Each number is 128 + 32 x the weight over its row's rms, rounded and kept within 0 to 255. Layers, rows and columns count from 0. Numbers have three digits each. The size before them is the row's rms in percent of the matrix's.

# down: layer 12 MLP down (transposed), 512x128, rms 0.122, rows 167-177, columns 0-127
# up: layer 12 MLP up, 512x128, rms 0.137, rows 168-177, columns 0-127
down167 107:122145159143089176149124094118117149139164127176166129160141105113152108161110122155134117116147132115206104081092161105133153142131120117137129108106186153184170155094118138170208135163135121094112081140147155163145175107091071153085120197007161132130146099133134106105172133178181099134152110122158109159094114136116102110083171117146094145055093126153117118186104120109116054150087
up168 002:116116190124165155186123156102146136106141154149118103141101136107159156190121113128114166103095101146137134149073173135168100092132145166142111126159084083128124106111134101076094122176136100085115120025139129130159141101132166134174109050121102140121157195118094116202103140178103200107160184141154145148200151139161059160088103122132104120115103094157107143118106107168133066165135
down168 002:118111148119183122131107107127105118164132155106171139181156055146154162119139106130073086117179151132159093146116208167150115017072160104135060144109143149113104135140108150130148067131112070108123140119115128110137124113150105147082117080174072130133087061142142079115151118128186119165141151165152112165078139146150154151166098116109126112154146119126122151100133171099023153122089
up169 002:104074169127084095146184134100111192156094155145120064076089119144134133169098148167110235110133109111088081084151133075163103166161134126179094107170108128106135182067145078052073119132113146112104080109118119076149176125176132140165126135166105159114170119106129121166064141107136147079136113142089130113173155107107097119122160142167148141108151135117095159137121107119130167176147
down169 002:112074124099195125115108107077176078105151197067147187170127117148149153126151061115111121099135109068154102124114165191141144061086078101108068135150153133114141164132185160097098103106127104088132124116109203147108110123111192116139104146136130131105107079124119070047154101145126091125183124134135101143156156129160103165161113109104146147211131087117141076112124141155117126136127
up170 107:148097124114178145155136124171132152149090053100118104103089148144143119127124170077111137149137112142145134131104141119154145148169142122167119144137176167108150134103142090170104075059119131154109143097125079121080158152105106111174142109069072086098104124107097091109117130127122109126179145099112219135186036158109060199118132128150156068137181137172077099132071156165133149171107
down170 099:078141104101174175111097124150104171117165072110172153108126122098105176102163141106154156146158087114094204120150141075094093140109102184148110155144141147137157140061116144135166163176099164097132104130107106140166087153171122142124107157138146125110130178120144180071143094082153161169151142159182122095056114022104122147143159144128162116183111079119101117089132114171097166109083
up171 115:153142098106111073124087135131106126071150090092146089102117133180126079127108205118102109176167122094109118138163064140111092151131099152171089146140116131133124117071109137147113102137103147101134072111131142090156105086172133128166117054056133113130126213118129122128144108083157142132089120144117152139154117171099142131140096118088220040146197132185136180119105084172144120100141
down171 109:089115154182107212124147129137182161075121113134141135146103064097195160107112131117119117117124125158100109095091140121136134136134084123125076114154158179097103119176142180130085130215139153151083132087144132099147148108083158142095123194143151143142097106133120157106113172157113126141175154118206107181114122140116080114129105119142105149109068134084096106087168196044078143167110
up172 132:128130135101114091128131106156092029142107156110090165103116120169098100117069155108124125161090165122138135116090110143084101109169138171119120123135087182100078079145095128146066082149135065112068136204138150081127139111198123112093140140125146121116130117126115087137166163054163116125194158109128139158151137049137143103139079149109162080125161088107111141161127052114155079124115
down172 142:158097090196110130163104175152148132162143163189173126150174115102120172153113097147139152135044112119133105103167133130038126092091077177127133094149127130209194106162104163109165102069115136107105149143166143162114163147117123094088149105161101112094174165127158125084095087099099131160173171115172106118127143112166107136163153084170088128119104117136123111102201119160163095094139
up173 104:100170124121082117085130101109133114192086153109078149144098127130123141115138168095148144129146100122090142131044127120190159155109113134185092168117138126047145129131116159120075092144121080128192164118127064172161107144204143165095160117121128089090111138083153102146113103071144104143121139112174122117138153129146150174156068155129197096186143132172162168082110180077139123124075
down173 093:192101135158238159131144159170046102161119176106146102160182157140162125115138067133142115142080115122136139083128125118088108141164108156106152090095128131157139153172129141095189147110136159095090146207072158067078180121104121087105146125122095135136150102145111136138113134157119164125095124126147051140145154141113135099090124098169059115138158155124112088168127127184149133180168
up174 122:156113044177115124102157126141128081105126171143125138117105133059170043153131107104169131144084204051109076093091129138187110112102172103103078141134148114083155127110135142139086111074147158161138117123138111126071078106219193135145103167150167116125127081159107157116096130098130137136150053082164130072149133101126128147161117116099112138116128111122102162120126072151146123104121
down174 132:113088087135180125139157150203157115105154080084110077155135154185133102072105121171132159143098145110102127121086140129183179140116142126087155107089093120124141203126102152155217164144143122180107141177070101145086178159093087120175122132148133125107125141107116096198107161081143156158134137128157125083090107106081067094118146104135175168116099127135111099105146174068177129123099
up175 118:077115082143141069135188105087127106140040130128171148144077097168133101139133175145099120130061110130096156134142125178106129072108129083204085123065060104126125118187129118107111116176131118128099103128160096143175142126148151177137089077094142180209096143166174181079191133102111124145156095066136121130151129125144096085145124129119128100134149125140156166123131123104178153135135
down175 126:147094171125111181122226090096175119112127110107176154093111144137090162144144156161165048191105171131137099150174082119101136177159117056155152124154091148180140166135146093118064147193151124136112141168109142082129160158143121169149114146099171139118165128107183122135141054134168139112151178155120132126136120086074126184186173104141132127143178122107083108144155126140125103143148
up176 097:142103086094092119141127136039145104129129121127096103121127162138188079105126162143124104115132094132120119076159062141141137167102146085160164116138145186120086109096046088139099112105120174158152118123141121068143161133133126126145156131085068083153177126161138096128152104138126125089169092105160138203114100144090121129147134155152228104135091136171091086197151055112170108150156
down176 087:105167138130155145142146119139151125098103128119062150126086112117125127146165138125094106202126139108198121156088138163129137130127095181127120189156171100070084138100176201146106091151179134130140119087142137078071043099118126091093093153135133106147113146125100125140069127155122163106122088127142125046182070095140149121117123166207160127106155060173164162128158142105092151127088
up177 117:144169117101183082166108131167153104130076118081190089132095109086143144067171128141139185123179137080097096111181103090139114190142123133183185118136123132140158146170154124110080115084130085106074159147093109143164114080123098161130146120115078098187070159155142120174144093115175120119106074127113151133134120130121078163097130165083134049142111118159186145144111125188168150135103
down177 118:091174130099146140122176147188065172099139149130163110124140196160138104188059143108131184119144126123070136132141149144117162111163122120148124157136161098105165155070136120125119180152144136158167134133155095110092134187141063135097068119095152128103136090069122190106131057084156092078063176116123126155067137115112096098093103118126094175184150111101138137118111103094155105104076